Weights of a small GPT-style language model, trained from scratch on English Wikipedia: MLP 256 GeGLU.
Each number is 128 + 24 x the weight over its row's rms, rounded and kept within 0 to 255. Layers, rows and columns count from 0. Numbers have three digits each. The size before them is the row's rms in percent of the matrix's.

# o: layer 4 attention output (transposed), 96x96, rms 0.204, rows 65-95, columns 0-95
# v: layer 4 attention value, 96x96, rms 0.224, rows 66-95, columns 0-95
# gate: layer 4 MLP gate, 256x96, rms 0.175, rows 0-25, columns 0-95
# up: layer 4 MLP up, 256x96, rms 0.173, rows 0-25, columns 0-95
# down: layer 4 MLP down (transposed), 256x96, rms 0.176, rows 0-24, columns 0-95
o65 124:160134141128140141094078103123166114140135153134124112163151135095178115155114142138077132093110121132085120124160093102142114138153153140127102100088107174110119123175113120129129121110085101099115125159102118119174092147140096059149147124120130118104118148137153125149150112151144133138
v66 132:072091128117133112113148097134147114171149145135121128116111100162127146153144121146120141120098129122125148157127159139104107093111110118108088112157135104093129118098110145154148138143078148094130083142155154111155150108162077111123108186096103156132091155122160107105098083121119128117
o66 147:100133107141104137139157112106118107155179102142123127160143108108138143183117158101171121075151125128137092110113129128118132120129119119129166128088141146075123116120134100112138091138142147141096102155117107143174101153144048152104105109109126111136139168143160106146137153157111114116
v67 115:141105099102131182101131113140130142125168152111104122122125100128094140175152155140140149115131096131151135125174158101125108117127121147076074103126098116135075133088098093088123122129091120078150154128114137128082121144110110159141151100106141098128112138128141122123131129101128075099
o67 123:127140137154146123149162125105132137123120136125094121149188102141179124115162089131140139147155148118154122094148101148143123156125121096129097119109152119150159147138143130103152150094109169130120155090090169144118153180145082116121109103135105048139125121095124110123146122155111099128
v68 109:156156138158123123132162119097153069122163127095088135121097128117134132096107103083117122160119106087133094156088117158150102156121135125146130115123135131132173134143144100125096162106086135184100116102124130133106154104087093126149132138101143102104125150158146116168109124147092099122
o68 107:113139136138125153134135147079078168124122106136136081102113107105135151122137112122130119164169152168120087142116155120123122089132107154145142123152145159110096138074085106144075112149154130096122096102143194109161121131147140111145120132139123123126140142139107116108083139116174145100
v69 125:096142113182125140145098120121150136096132166137094135138106113088141087120127134144114124079083130177100140144147148152093126129153095141104105112136119151158133120125116102111095139135123140198192140126132136165128155141140122092063125100127122158154156141148145102131133122127109127124
o69 135:133172112137159118072084129116170136129108115135116111128170106115151169111138126126112121121106164130123139119199165135157140127165137132145113138112135114111098179143127150075159143149156121158121099137105119113152151103110122124124160156118188086113127099144165129123111133148155146119
v70 118:119136124142128168093123129154134078168155145121153113115137137148127109108180133108152187140156149140128091112111148149134103040127118138133138122164103158130130117110120149098136110070153107154119122127149128138093149125130100085141119110075145144134143150129119128147176114110126150135
o70 129:138126108134151112147119152125088134184117133154107164155127132109122139106169129120134195154122138138160112119072168092138125132115100158123161119179157141115092142131155165091123132149142121161121158130127136150152142152143142144093131157118162138104137113075151149144094148125107105096
v71 139:127111134140121121144117098107103117143162189119136112149105138101151149095119130118089126119131167090139112125105144150097084156114118157124114151148070114141153152111108154088118139127103147126108114113102146123129155119140154162120107109155046126146118163149131127144057106148121121139
o71 147:107133120124125196137108090112112125127155114158171086130081126109145110136139139140161103125107138146142132169143152157125166146153118141141127093120124114138112149099099108153100083113134137140092126087105172096149100129116133151123094159135109059141162120144146116135142162137123139085
v72 106:126117174077126109153163155143114127173126123139139109115135146146135124161121171167116117126120088122089149134176114119109149104124125129127128137143122127116145197110115148137141106149116167111126116107127098163169157100131082142121110175158125144140149132108102130157073128166120126177
o72 120:118160149079091138158111108191114135164139098105143087125123112142125117146113156135123123105164098134149179167093110120119118139116128120110132097105106130124166073112134089115158113134154152164161177138107113126151098089129111130137091121128146103142126117161170115131137132109126106162
v73 119:131121160092117108087160133113116104118098153156110134132094085092139094145139129158140115168128094108104129099145127151141156150132143154127142151139111128132129108112122146145141130163136174109171138096133143179102188150118149083122091124089125104123123129128129161153113085150081141161
o73 118:105121143111114121141134120134110154149146110118136118097155131159149112117142121111110122141146108126112150154120178143141097171126135203142144127090135169139163138119073132107117123135166089193106179143103124173119115118112114150130176138110113119171104129133148138131136089113174115123
v74 119:132129161147084139127154173112111107160090095113161116146155126126141159131124130155105129123109122126174184129145113084131118116126103130186138167130143107142120101110162088142116137101156083128101113171093150116144103153101166165144133141119137158095143170125127129122118153144152152142
o74 125:155086131118112114163167161124132116098129159105169143113071135102116132110136143165157122139106138129121174135140118150161146064157109122124156107165121122115164080200127131156101155170139142124112120159133099126125126114131133153159111123138133154108135125087140095103152128115144128145
v75 117:119123110133103132107128171116138138172088124169125145181136117129147104119132154124158103131120104122112134109143088185132083140126106169104157135113121155122116116133140140127128201076133128139126123102117150112119095153125149114141145121086153106129120107154125156072121065150135156132
o75 118:089132154117121128110148143100112081100146152157144134105117137140169127127132090130122119103133127166157157109112165116177130133112173152150161139151130154087102133157124206125087135115155114143143145146105114177088125139118163163120163168162136134142102157117138133114140127133136144140
v76 108:116145149172114150099142109125133149115143112153130105077110128108103182108127170130105136114122080188134101078086136161148143114138115149115167153104118157128120132121150161163181139153142136170135132167173182118132154133129108112143126114111123117134123139127167113114124143097131117136
o76 111:140110105153128162151144087145128144119112125142061152151141133135112145096137127127126147116157158142128155109094115125130118144142112143138122104149148143127130112129077123112110133143112111115110049172141125145125156113167115096100156174097180137162088127158132172158149146128144149096
v77 116:154117129144125082129145127141128147161107135075112119153097111143092108137137126106182043125107112098117172149135137108144145143164147127130125113138140101133119141077152152142116139135119137119153116083098139127177138140115119172146137158160140163129112142120077138102112091127159123120
o77 119:140131162121101137121137099100149145171121108122150113085175127129130109131122150124156087099137090126146117166145092159124120097123149113131103121129108140130134148150148138144118116160115153082145161127142113154103118133118118147139124106174110157136132185160177042135141140152166134141
v78 117:142111123099144136107132147093093157100140129126155112104158108167128106155152111144155148144114134140110145133161119079141143151139165135191089115128122114139167139100135058104127114139138161110112117121079100119096111130164147103114147134094123120126164088129098124166117123086164133136
o78 122:168118123127132122157099177138150121132120086087145128118124109142152130143136097112111145148162105090090142145116144138103121127146123137103099177119123054151149094111163121126121139124136145104133178144125137130143151163100126133144132104073104101137164106086118118119139074147120095159
v79 119:104134116130137105139177151097114111157103115093137157111121122146174124117114125110106148130083129157082157135076166105124159109152114134190122135144153121147111124157123121147116100159113136181127126162130100127113149072159113073137082121139140139117134121129096116159120121128108153155
o79 128:148123151095121112134081138149142135152097131151097117137094120115088127134106132115122166134146126119095104172119165096112125066141088124133149126094109135154154116104114103125141119176205106144121112178114087130176093133113108118145135110103157150142103146115149127122097109124128139115
v80 113:169160141095087125170141138152129122155182112107152112089141125137113136153166097093143119143124157149135133143103131087157117081143148099131162088115118073109143180115098158154120098096147094117087139129137130117110136088145117108130135137129109128134134150108133174153157127152137120141
o80 122:154117130146088141155102089152093135172107114137122170122128157100132128122115112112137133156119096143176080137119149125092132120113114144114132114147116118163130075116134105138127123140113192118123155127119177135178137144165126118147121119119115204098132120085118098164118124091123136139
v81 116:138151109123128118105145086177099114128088150109140106148101078156100094100096117120136150143130151154145135115113171135180100114095137120130092125113102116093135132143170102157104145140079132143105136142091130099079143136159145121157130100103107109104152136155116109130125087110133092100
o81 115:139158118160135137129143177079144127149125136164117135135138135129094126168129164089142138144150115127108089193109120123142128110103145130128103102124160148146126142126107144142100140111120137117110087148081173145155140180118145133123114138132137070152159146101054124101136120131154108130
v82 126:143114105116084126101114096137097139100083156137170141185139157108146131146113143140122128101146176158140143127129117155126145118151114125168119189119064137129094137092108116151156127134126133125108112170122080150140109153153140121073121153168097121143170114148134118126116121109128114119
o82 129:115121134123162120156106140148155112134119193124169105093138152114083132131127173114129108108088140103122195135130140132120158159137136125102139125118154082159159122166120142165120112109126111127105116171094136117121073160101133140111099142075147113120138129120146149133142117143147181140
v83 123:111116127083120125118139071120141130133096133080152129131150142148090130147174091118164141143137118175143159095121176142140154132111080122113144111125133159099057124114105140141158136094149141098129156145149105138104120128144128080138115154119130104130180123131126117107120097144163099107
o83 125:135129142158146096158123133113150116166111161155110142108157137104093168138146116106116109082148110110162117113106130100124096177146131091167152133091137164150172123119119144114119147116104163123095143135134119168094093156152101149133130125083159124141132181120091126112108085128099115109
v84 113:117122134125110145154125092128147116120135123108133151150131132111141115124139151178130102114139122123094095125150155110179135147168118121099146109142170173132092127095100163118110110110169184140121113075154118127155110102112130099120153110153130114074128139137097172144145105165097161170
o84 120:126114133113101124131126099123118167150129115163158122133112109142155163067139133097116132103144126155168116152140173107103076177095113119126147130100123165131112110131129162145154147110135132148157163082123125134091118045115142129129162116108141140119127124149129106108081141144111159112
v85 124:087091107114141124147149151135149109110160139100110123146126132138142131140147093190137163105101127152122148104174094136139099086150124124102129126150107116142153092162096138096109113103120150122163189129110130124124124133106102163115140110119104154175078121103143109107177111135115161152
o85 126:148134139126121128136128151151124091110151137150124162156121117123175112112152085156095133125107122160132125119187132125138130128138130157098127147099144112099056149151157133056163135136154159150100137107124076100118123127142103102100100133141105105104105119105161116159142140097117093146
v86 125:128103112129159111127102144059143124122103107150115150101168124118112112107112118120092148089086092131100083123134128116109189175141098104148163103105124137113104113121112093124120096094127158124170094094162127118106107114086152122149112104123124116122142107128145100093121157106125113112
o86 132:107120108152156113112127109119146134087142083113139126135120096147091154147170090114099142126142159104103137116124116161079157141144118089140137151091139154119143141111126133103152164164127135120112121068126095138080121125125161138167145120129121138147069133165095170139102080136127149124
v87 116:147132133146131111146102096102102141115157141133128119133140145127144104088115074118130101129125106168143120123137070136098131138135163142118133122117104113144166108119152146152102104132136147213129159064136099092154115093154174090105110144142142087127080127118119146137131129124136100127
o87 130:130174142127150134141088102130133134110104084110139120080129174143124090152105108114106137156124119153137129130118106114114125132180171179120128166141103121119073136103114134162103156125133110078140123103072097105169131130089118095139159138103115149102119122158093120115101145129127123110
v88 117:161111134111104106149142079158162143139134127114126130169137182108146117160131126113128128141121096149122143108180111142161139123180076144102152124090131140137139143081098169120160104132161098107129137116124122191135139115106134123154110099138170104170095154124139150142142110144127136161
o88 120:151118148105104132173092114152127175163097147146144130107128120118156095092176109142097111151088086167156153098129139130123091142151168121137148099113095135161116128144101134121132138102134177140101157120106145170098108102130083137136131151146133170135083129155162141146121132114144134127
v89 135:127111133122138122158096120129145108102146108112127160160189144126136105132100094134094140141131132136152125137111144165128147068099159103135154160143121108118125122176078184108129113088116137144083156127168117121098109112170143116125121127168095095169133095131117115112146124114136170108
o89 141:111133092090186115100091148147103090110108161155122165149087179110118118177134098122104121093099127151137125150118137110093145155121133143102145096105123125144117142101154158126136098126124132136100123138122125103135085133124151100123106097121109178113124136110125176125096161146080158132
v90 118:131105143111145166142123140168113121107105176155143105158130129110136142119120163132150131114154134124118112141123182109102075108143137134146105115156159158146126125130133109116140133179128147137151119145132122141181150117118135109051174154127082140111126094143097143177127109142070114123
o90 121:106146139110097102123130138157163154129128139140102109124112125132180145109086186114129113111126148111098126140125127123152117160106124148095108149143181124114123126115153151142160112101144094145131142150114143118145147077125151151115124090084182086136204089136137108137117151116148142100
v91 126:083130140140128116082130146100121127152137113185101124118148128158100154103117138120128164142139121139121096117114077179120128125155130183149195117139144112118164115090135149154122135152133124092141108115159150120149132130142153147127114174137146118113087124159114123073091124126164096108
o91 129:070136142153133115156134129131118111102155117116116133091141140167120097193142120130151142138148117132141165126071119139154173099115136150143142158139101130080120112117134117133131119148081122138135107113129072141136129127128126157117156178127139162147119163181157170109162154162110133124
v92 111:121104122104121133107123161111131093138121127151139134095150124144164129112144146143073178145106127141110119129154107086095171151126151156151142086133124133124170077103115121100110138150116193126145133125124131107136131094110130108112134167076117089142128095125125076182148116134154144140
o92 115:157125117076113096173128147119103096116184070117110103122090116141112134135125088154140147129165119147084141126119138164109119126151094147135126164114156083097081089104157098094146156123129122159096161116112092144141146141131131138153139112094118112158126108155123132150108112126123126144
v93 110:125165152119152159147143165104098107104157129098102134109155124125138114119108127150162073134155163076125132164152164136125127142125128105144150142124168133101092098154130145151097095103115170129150109105165129086175127116132114153117169132136145126099121065138106158122160108137133134127
o93 120:109132113155115123099125105102118116104153115133125128119127134131120153136111137138112100121125144112134101168145129134158109162089112135112133148111143142101123126099179132158174131118149118083151164110175120134096120055139125121069143096106135174077170118114110094089095139136104146153
v94 113:127149101161106133137128098095141166116122176086093118126114090129167143117123095104153113129097114152113129117143116094133106102137107082114132122128162142112087113136132146141114079119114128165123191142144106116198124118106135098109106125110173180163136140136110124120148119123160105135
o94 121:140160149163145101147162141124156113145113154167133126159162143107106129113116133093098123117063138137138085144175123123153103103185091107142141133117113131119092143149135137130154140173155130078136125135143094136153115117109085131119171130125145159119115147155110097160089155089140127134
v95 126:141125171113171126125155124165119130113132123169130125121131086121118095127117116139154089127153088134101078102132111150127137162125161116119103116095164136110135131123155166152167143171122099138118139194161139137173110129144120110128134105138156094115094079111123171125136162151127085129
o95 135:111152124121101120113134118151133164076119139129062149136155144133132125115073137111135120155130121113088131094100110118131105155105135155137098100112125178123133128133116138131146096098082079061132138142143129148145149078128137106121141122100082141155120146177133140143151113087141131153
gate0 082:113108094152081121096149075147137109125066140157146092143144091110153149102139132126155140132111108077133106108143153107117142107124119125169115144162117121100128089158120135139134138092100133161119152113108101121156080147079149109125098121145125155169151119147094167120131103134100128118
up0 094:136113127129168141167135141176174144118182098162114120115152111113105109157166125110089097110111129118175109160100114147124121125150087120142153093157102113167162167130152093126133125124139069123142166131137122121129171117160099134115119136116136132135104114130124136139155171089144150151
down0 103:129145114138105114108166080126092113122054134113162082116131109122165137087112112119147173148127113110099126114164146103114132134124156137126106144121133109073116078131106164113147115130109158139107134121128106130158084142064135114141125154122117123149157148131094143102114140138075133120
gate1 083:113130148144123116132160102143145121151136090158139131133094134117108097160122158125138126147147064145101126140102127176150135142131160137114183107109139121127174116125149140141138168104155139115124149102181131126138130082097150165178102145134169125092130103171123144138170105091133109147
up1 083:098133128130122177146091098168114133073176137123138165112139129125153110136139159159135120128106126117104158155138159135128123104088096099129101137128072091170133122144135082109121130150130153158150164158109091120124104147111152127097123133102153154164162111172143094105133135125117114102
down1 082:115105146109110136079101128130134116167115093150142145119114135164136161139139124178140103137083172116081149092097156111106102113092108093122162137103156158120141096143129089124133107121134112158135066091115134158131147152145151099106158099157132137115121131125113122128141130134134064142
gate2 106:132147075149147156153104158115109135135128164160136095155158116139071143128127127111108114097123127085133100157106102113150140108159129135144122160104134080138130168138109140145094123136143162172151130126141116172137127077172132093092099113156151174119128145155105129115141119120081130138
up2 097:177091123114129100089146120132151111147132129145111165164138145117105162102157129116128108127102157141122113122129134129115116091100146114088111130130125124175156083154113106131155099140102101162157170136150188120133128151118156120149139194119151146109140084147139175157103123139140158116
down2 099:145114112127120068150136137140111112158121117132137175103102141112133156149104140121160152148117185149118128118138081120112158130095158115167094154113131137146129120147094112129139163102161137161144158087183163074144115123115120120163127104161101127139127103136171138144136124107169103149
gate3 079:134118126111125109129116089107134095150141138091152089111112095148154136165177139109147170153140124086146149156138153110154133136131097176146114096139096125148115175117110101094123138121143136069181094093093125138119143115115117134142085138112118140112149161140173132149128091142157116128
up3 080:120111106154109156128139155139127143154117162169146132140134139093122131130138145150123120172142167093135130092143167080129140133133124149063085097147105144082142101083172136114133117120102120108145142123127138150082142089126115167136150160141113099138132192112129112157109142117092145137
down3 091:157113158159116136151139135130082126097108122133138094105120069107121131148147145089128123105089138116126108165147130175118123173143171148152129138106077083116122125115087161107102138148122110150144153130168089124155113107102097145146126134132144105159122162117105101127135165077141150113
gate4 072:094123111098103149105162109152070102146143107147130153159117102137147133129112143134160077113127097097161128142105092095155119150058132147132155117150164163095116129130144151115166103122119113130148165104151146148156142135137128143107109120096138115121133127120159130130164163157073139153
up4 081:083120119112080121138160119132145110129161132129097143138131129130143144129114168119155141101156154168157118110108144137115122195107127130086150150113137126092160122107153133136136103099105136140167141162137111111113116089159111160093109128106090142102202147115146066133131144110144125120
down4 053:120138141116155136116106171098146129138107132116100110085101167105155137149115121159142140162157120100090122163106151133133137088102160169126120108111118126119111146092149128125091143128134124148150150174167091165117127140129125122142134134184105138168115158104097101112150119094154079178
gate5 074:114135144158141104100114146077161064101155115110103114105118143135146127143135098133063131101105124104122158100168117147118144137148168116132129120121110096150160133136135152123139143129118133117095184110155097122128107148085115125157149107122079162116097145154139105132136130183093121155
up5 086:125124143104139128143121098195144107097132153145192154138157119120095117155143131125125080083091127133156125118132092141127116126133130075129101158073109091124112127151182128147153169114137157103133115104116090126067127122129122105152119115115133116099124129149113133156129091135113152129
down5 063:146148112122100140115119177103136139138140176141107142114092147144170100130089140155147188143134132105086107113096160145131134143109140137110132099122153151104122130122136089149142124144126150141122091144138138151085092090150138112126099139188100151139116158091122155126175095108156091136
gate6 111:140100128151158146135165083094096133116126125079093153164109137138151110098162121136121117149149118131145145159124135140189149130149102134151094119108149142106145136112123146155152100159173088133148132119097105120110169134146120165100141133170121152155141064132149128133155135093142133170
up6 130:125117112156120154089116150170105114117130063111191111161138117119088120122090138154125156155123112120106137123115118162129120127150143128113157090116170143161130126178103126149166128122098141124176176102106137127126112157156121119137094159144115156075126156161138124147117148152147139133
down6 123:164111169085105107160142170136131121117109161131095142103120160110145125127136125152136142132115156176095111137131122139109148186115091126117101115119091146111099181138127107162105135140125169117127134137125160099122143105167125135155141129162178130149144194155102135127153102124107135093
gate7 095:131109123149152154135124098162152139163147105140139123109120115141118139169141097125105131096120141106175154107078067109136103154117139083170129175128140099128130110117136109155142121109103150136138154100077116124160142128093104099121131123106113137133153124181075157120157105139157163143
up7 099:140102186132114102140124103153141137148129108152136117098139100118137144100110104113115112111115128103136135159133125108132132110164064106171112137152143201123136110145094111093150098133116123132121159096121108082149153118110147115125119134177138161095183141111101137128146078123098110147
down7 089:133116099127143162155170073120098117128105153142106106175146087133118119114130111109141120110067154105141120113143130117137139137118135148086147153150102123128106153140111088107144147117112139107113113084138120116135099142145149104084095171104131094113106082093137140137128192125094160140
gate8 083:138131153098114120141151098135142116098101118124069074107124160144121133101110141120112118150124152115128132124132105119146100160117149103114135127138145159104143097162072115129172175131113079122150139105118147150113159062140168114117161100137179127140098139173120131128105108113157149122
up8 072:123125110078143100172137121123097080132136143141107099151126181118111113160117113127133124114148137154115129111122134130115160126135078120111170134141156131123120090131143080108118128138152155157110084143088141150188099120156136161107118115148155092119120186085113090128110117112146111099
down8 066:148113096132119121222121109133142143148133123130141161082141134137126142119157124109118128115102183114149128116123110143109145135120124090139158120124103094152108128124129111143175136138158176138155133117100177121159141173130139130142133162113134124144114105183116152190118150146136162099
gate9 116:153177162171119146135132110068136142126189110167112102149121116125149088136124116140103138089173124110085101121167124139138174100108154135134142124119133113098109129172124083080135153127103130104149134122129129100138146092161119138135105115150135141097158158132144123126101112088135148126
up9 104:154097125130100153127151139148144144127130113105081115116138132153144105121137110109129117168097131111154118098098147129121183126141113167113139140117145145101110104094145117090127091167139126138086120181152203158148124173126130121156143120084123143146161138121079125109116119081146128151
down9 109:150116120129112148143114090119111059080138157126156165100134115136137130147072133108177156148107098112109124135132121097123131153160080156121128111114135140151140110124116141108109147138169127144098150150150130101128160138179159107135111160149133144182130145120124093128065126123128144096
gate10 090:142126118151121090109096070141166130103104070098116116142123112116117118163141066152131138130083125125127117123143086102122122107112167094146140146118127135114160160154121093100139083157120132120169139111143143081147108118133125155136103130136093141096143103137151127116159109163134130181
up10 087:138124120166135106140112108129101107154076097147100152135085132092153124147141151169163143152163164132117091114107144105176139126138154181118119102140106152098144109163125112101162120110127108169112120151153180111093162141115130130164129132124156118100135132135156127118135082133120116173
down10 080:176118118126069168122108138161127140106132135120183168114123164134131140147113113166122157166125093146175152114134148127069110096153134162145127108124169116111124161148170108085109134118089151122143116127151108124154113111162109132153147108139126089154122132131139135133124142124102128075
gate11 078:159134160148126120123127137117142115176111131141160152163139107071124160108156155114145124109125143124139086114181133115123117118126084093145084099126119103171158121129133125118141099127128175122131150157138168120157120171122095148143082095126143065109145131118149113154131098156158139100
up11 077:087135121126129112130131131151115131067149125134151168113101174143142143097139097156146127129109125160119148090108133121117148149088120147138090171154092108125107152094132142124140080143114133099174138137148105138125133083084172132122151134118112171118110155160137193146152116121150106111
down11 051:120135134141141122141141098144136117114140130143175129111156111135084159112144155113127119107073136131186117128121103136144150156156105094133127162144130111130101106144093138143165140115127136089104150090107102100151127114102123161131132106065153122135102113175111129159097149144110181071
gate12 084:107134096157136158110148118146163128090143130156156144118147152130133123124095165119142101154086133103126122109124087095160132124157153120136078124165122118144135138156108148181145105095107120062143107152127135097133157153128172117114118156113140083144140126169072131142158150143140144107
up12 074:144172169136155137107129159123151129101087151101098126125157106115123104144108133129161101135108138118124112087136103155163136167089170153109087119155150114138115136157119150150083118114079069081152080150105156111148128133116134150127118129122094121108143135118159138120155156138143155103
down12 056:153123106117156131092118199097112147159135156138096126107117142120159119170107122138132127131185120121094147149103164132145139098095155157100119092102135132117145139110157123121112135144140129162148138154133133154091117127123131091130131128197092134105141153105126118085142115106169100175
gate13 099:175138129155111112110155094121094108127173136154109118182115139171099159093145120121094120173093120136172110148066105146140142137141137149139103152106103135131135118127129129131084135139129148083115104100109188102158137139122112119156139111110094106131146150115161134131130110162141162109
up13 107:124119128138107112136124151124083116116124140154113122141126117102132113127108144140122119073088146106155123138129128144122151140143107124122130164125175114111101116164126132130119118127104081084072099138120139170091054065149146164099112086116124107124114153141127131140140086081127163127
down13 109:142111140137102121123114136139105115148130137132091134110126104148097170130101181099127120118147138175115151119119110095085164100135139173124104143133163121102114120168173118106123146140091119096148101108105110131097114111077087125147157083144132138164098107109145127148148131126143190163
gate14 102:079157141135175106082143132141111110152162113158098128132158160160125118159131138132141118100164135133140116122083098135123154167133114137153142148149136101072108124110141097137088120173141138141141140082119095175143129128081121094167102132112125123108137139110087122149142102107160121159
up14 108:107152117166110124080101126154145092091132110115109132155107094167114158112149117116086091108160129183198130157123145130097161128129109137112121106114111130139124118134141125168114101100140133122152125155132081103122132170131140102131150158114105141181130126093132110141104147122086118162
down14 109:122140099111136112109107142148134105146132125136137093116128094135104091131089111124139146075068078117123134121158109145151140135078107119101151135164126140123161093140091166111118154176157100113143144092116109142129140133093128114088126135132165115155142161151111136157123185139108092155
gate15 105:159127118110118156102112167144125072181122105129150086152117107141132127111124108106104159086133102158119160100099109167126126166126119094102177137127176129139154136104106116104132106107141141091132126151135127160125129114153167113121139123149129110065133131128084135139124151160156096090
up15 099:117110163113145151096137117106116137097126155099158132061143141094139151105145121134124134099110110074160105157104133132128171112118118119139111126090125150152097086139136092100090141094126150124147146107148121136142138110131120152131149150116090125188102112149135142192111141094096128094
down15 115:149105113140153104125121126104154142116167140122101124150109195173132084148116076158136112129129134107144113154127161144093137099107143121132100134158118147116122144132111108180141101135115107153094133076116119126146171123094092151119153134111142134098137151132185121107136068146151136107
gate16 113:144151158118133143116124156114110151126159185169119123132070121142122141101153153110135132137110094124157114169119092138164187171159137154094170161129169147105141112131139099118126125161133115080111142130126103123097148110085099105118137148092124147134148126138114114134142117140119070124
up16 106:126080142121105148115122138155165123135095113070075124113116143146134135159158103131147126127095149103191080081162126149137115145119132121112153128170136134115143110139109141110160146116100100150153120114134135138156143122160173114117136129130134165095182142111137142146153134191111125141
down16 119:119085104134162130106150122093148159133169140148108075111130143162167125102135099087128153131141169099136139111173148118131115125142137139115092169124139159110126113107173166145137091130122139145170127139098141114137122129137092143177086104154146131111152139125081169111106151109099143130
gate17 115:114171147152081070133112111112134138156194162135126119105107123149126130119101139147089129139091098156108164140125146128166082145145070151138152135126164105135150121089098104123138102150111099146139146131119139118083089159148175118142102142157103123114142106128098129136125138134149125133
up17 095:148166133142145137124138118106151113141139146149167096148163158129150131141139156149101129099182102140133107147073113160125183131112113115112157134117112149125132149132104176164139123101163140121170121124094132115116155160103100136147152110082181123093148140092122140075116120136146104108
down17 110:125123068158123136141148130149157125155137104133128097102165110098097107130123110109116121120131121157099156135114148095140115144180151187111133147117149105076184104122143138130142130127114125134152136111103109133129133124150183101125087109151115132082094123114107097137132105173143132068
gate18 111:083147162120150130129081106135138153147107121142083097142126161117123174141121134106105130128137143123118187129158101091127136141137135131111164138163144116081158156115153121180164091111119159097152158083167133119114148129130131125143093091143117156133117105151112132164161120130160125164
up18 101:106096134122169108150088115129083121142110149160108127148117135151097109137140129080118140160132152139092129151090145080095152125103077134128134151139136107087116129162161136157116089118158138116143123091095124135136106145129091181124076135126168111149092118121130166113144162122140148125
down18 106:112119140116097154154166150131129080115126149122155148132114115115136111065158107156103125106101123110113106173120122148136117114137151153173134086100141119129118124117164104098114107088128074120163120102105111182164163125135158135106152147107119110119128151100087137103126090113141167148
gate19 104:141119116148147138116112122101126161140184138122073118153121122133143197171137129136108162126113142153147158059122134131133134128120122120141152104086126117073126153133088078145092091133114143133095141126143106129102136158100100152109131117129135115131118125138061122110104106147158138139
up19 110:107083145115156139130165151118118090130136136113133120170161124124112095157177127145148150105096080174138125156117106144114128164154134106149155184138160126082160144109137123124138159136125153108146131134091122081135131138144135100148123119149113125151090119101201137119102128147122163123
down19 104:134171074133109095091136129118111134149138105131161114135096088143123111090096123108121117089105142076163151160118140137143148114147135157127122135093146151123141143149102124101106140128118126094147159124125157180149123138125136098133148160100117158171116082081110123122130158130167145184
gate20 110:075116128143165127115112099084150124080136110120118140122153140131125141121199151141111112100120115083162091111130124132160109074111162163146129133111090105150130119103130126153158112113124097179118175108113147171169143147160125137125102105134144144122133114118133151091168110140129128124
up20 096:118118136119122119092148131139134083158178137164093105136139128111125122132105051097136122079139116151179131156142128130147167166170118145136150150076168177092112171149118146149134127130125115157138127126119143106099096129106120160146115116139123126104137117170119107128139127127143143086
down20 107:127109090148142121179132152108141139083137127167171106127092143108126151120148154138100090107136127106132092160140121063137133116114142157158130121115105143075084121114169164125130136075157107120126160101126099146135161152152088134141111113128124121149145116124151133114116073099126132110
gate21 108:126095111093104108135147119123159165163162159135115111142140100157121131087112138154120102114155105090131159119111119138125159131119121129133149160139106098107098160124120123124121138182112163115107121134121106070134148132107179130111145119087173168136149132154130140158143163150172097073
up21 115:134170122151091128144096152171166138130123163138104129128125143152133134179133119113152121124158157121082129117145182137124116113158148104154161132133111136113164109118123169149140121130132151166097166148104146111152164063119157139168133106086107136115139091101146141141170159134107124116
down21 113:139143135143132141151143130111155136103101122135223112148136135149147110118132119109125134099119105101119105134133186155126159175104107101111110114169109116144129148073161119110122107164113142110131153113160110120129112148130095151114148150090186161126116122181112143117087145123127136122
gate22 115:157128133140127110156164136091139092145177148140114070179127132169117128121130112125081138109111096121163118148103160156114127147123115162080124166099116115112130164147088125133100120138127142118113110148144152146149081077120137114129146150078149150133170141122107111100148093123143122144
up22 108:145170125172134132136126145160103106131116113127131081116145111122085114132157117148122095116152130123154111166083086154064164130109161134129122138131152132160099135131143138118143129097135141137188095129124136114106123120128134130130093179138124131099128153150159128129102114099184124194
down22 106:135121132113148127178165124137149122122146134109136129169125114144138135128114172213144117103145121129140069117125136136148143101105105146119072098129150137185088131160146117152130153102105134134107153122081125165116078103131151128133141181128127155132116125131113164133112139098150147127
gate23 102:106178092165152127121131125080158102094137100195132125112125192133143124140131168129165123157126133090163098101110115092113139131111119101124120123128108100111172162142091100152125094104135182156128140143132151131109106164166141126135143149157129142113117138142135131131127149142142096113
up23 106:134072092105132175092112103120116137131131123140132120149133149105160128167120102119121081157146133148112123110139175137129139131113116127130105080173127084089131104130134125144104172125100137136137148157112110123082142095132095167187119143120166147126150151122104142154079117144100157123
down23 104:116125169145085170081132125147168138155116088124149159138130137151184118146140136144122142136105123093099161084110130130150080134136087104153124116148108106147117133147129081072127093119160121126098112092143096102108126111117119091137148122123080131131159112125132106129122132085110160143
gate24 080:110121122131118114105159154136115114162126100147128140133108134102148123114100115120097117111110129094105102155133152110153105108097114099148143164167083114102118087123137119143126124159115106116131142211112151132147141132130076121119095137132172154070124120099176102134176099144156150121
up24 089:133168096144150099122109097147173116126179122181110129115129111101155103109114091145092145151175080111124136157132132126131147172078144138161141153175100141123135155092105163112098136119140133122152162140125157135098126139124149139153120147161103123131124104134097117107143090147111091138
down24 078:178104116130111121156137104124105165135143150145140110154099146129129122126142135113134104154102090149143158104107122085104154105156167091124117132139167111140105124161173118118119195144123104099104108150108116138083144132105110158169181146124135101155122095166114083121142150112133149125
gate25 113:111100140178129141133122116140162118135141175146120129149133159145096078122142140111122124116154061123155115117125179128152119160119114127113136144081093150170125083100102122143141127154102140124158156113161154112129142103145122155124161161175109178133165111146130138116157125092138104114
up25 119:096122093156049111146147165126132109165118120158115142098116128123112153117123163131114108107104111129138111124143177160119142152137105175124128161119156114093161120156111121101098096129104133123093174127117157104118093112131135095128183139129145131136109142135110104159129095147172124169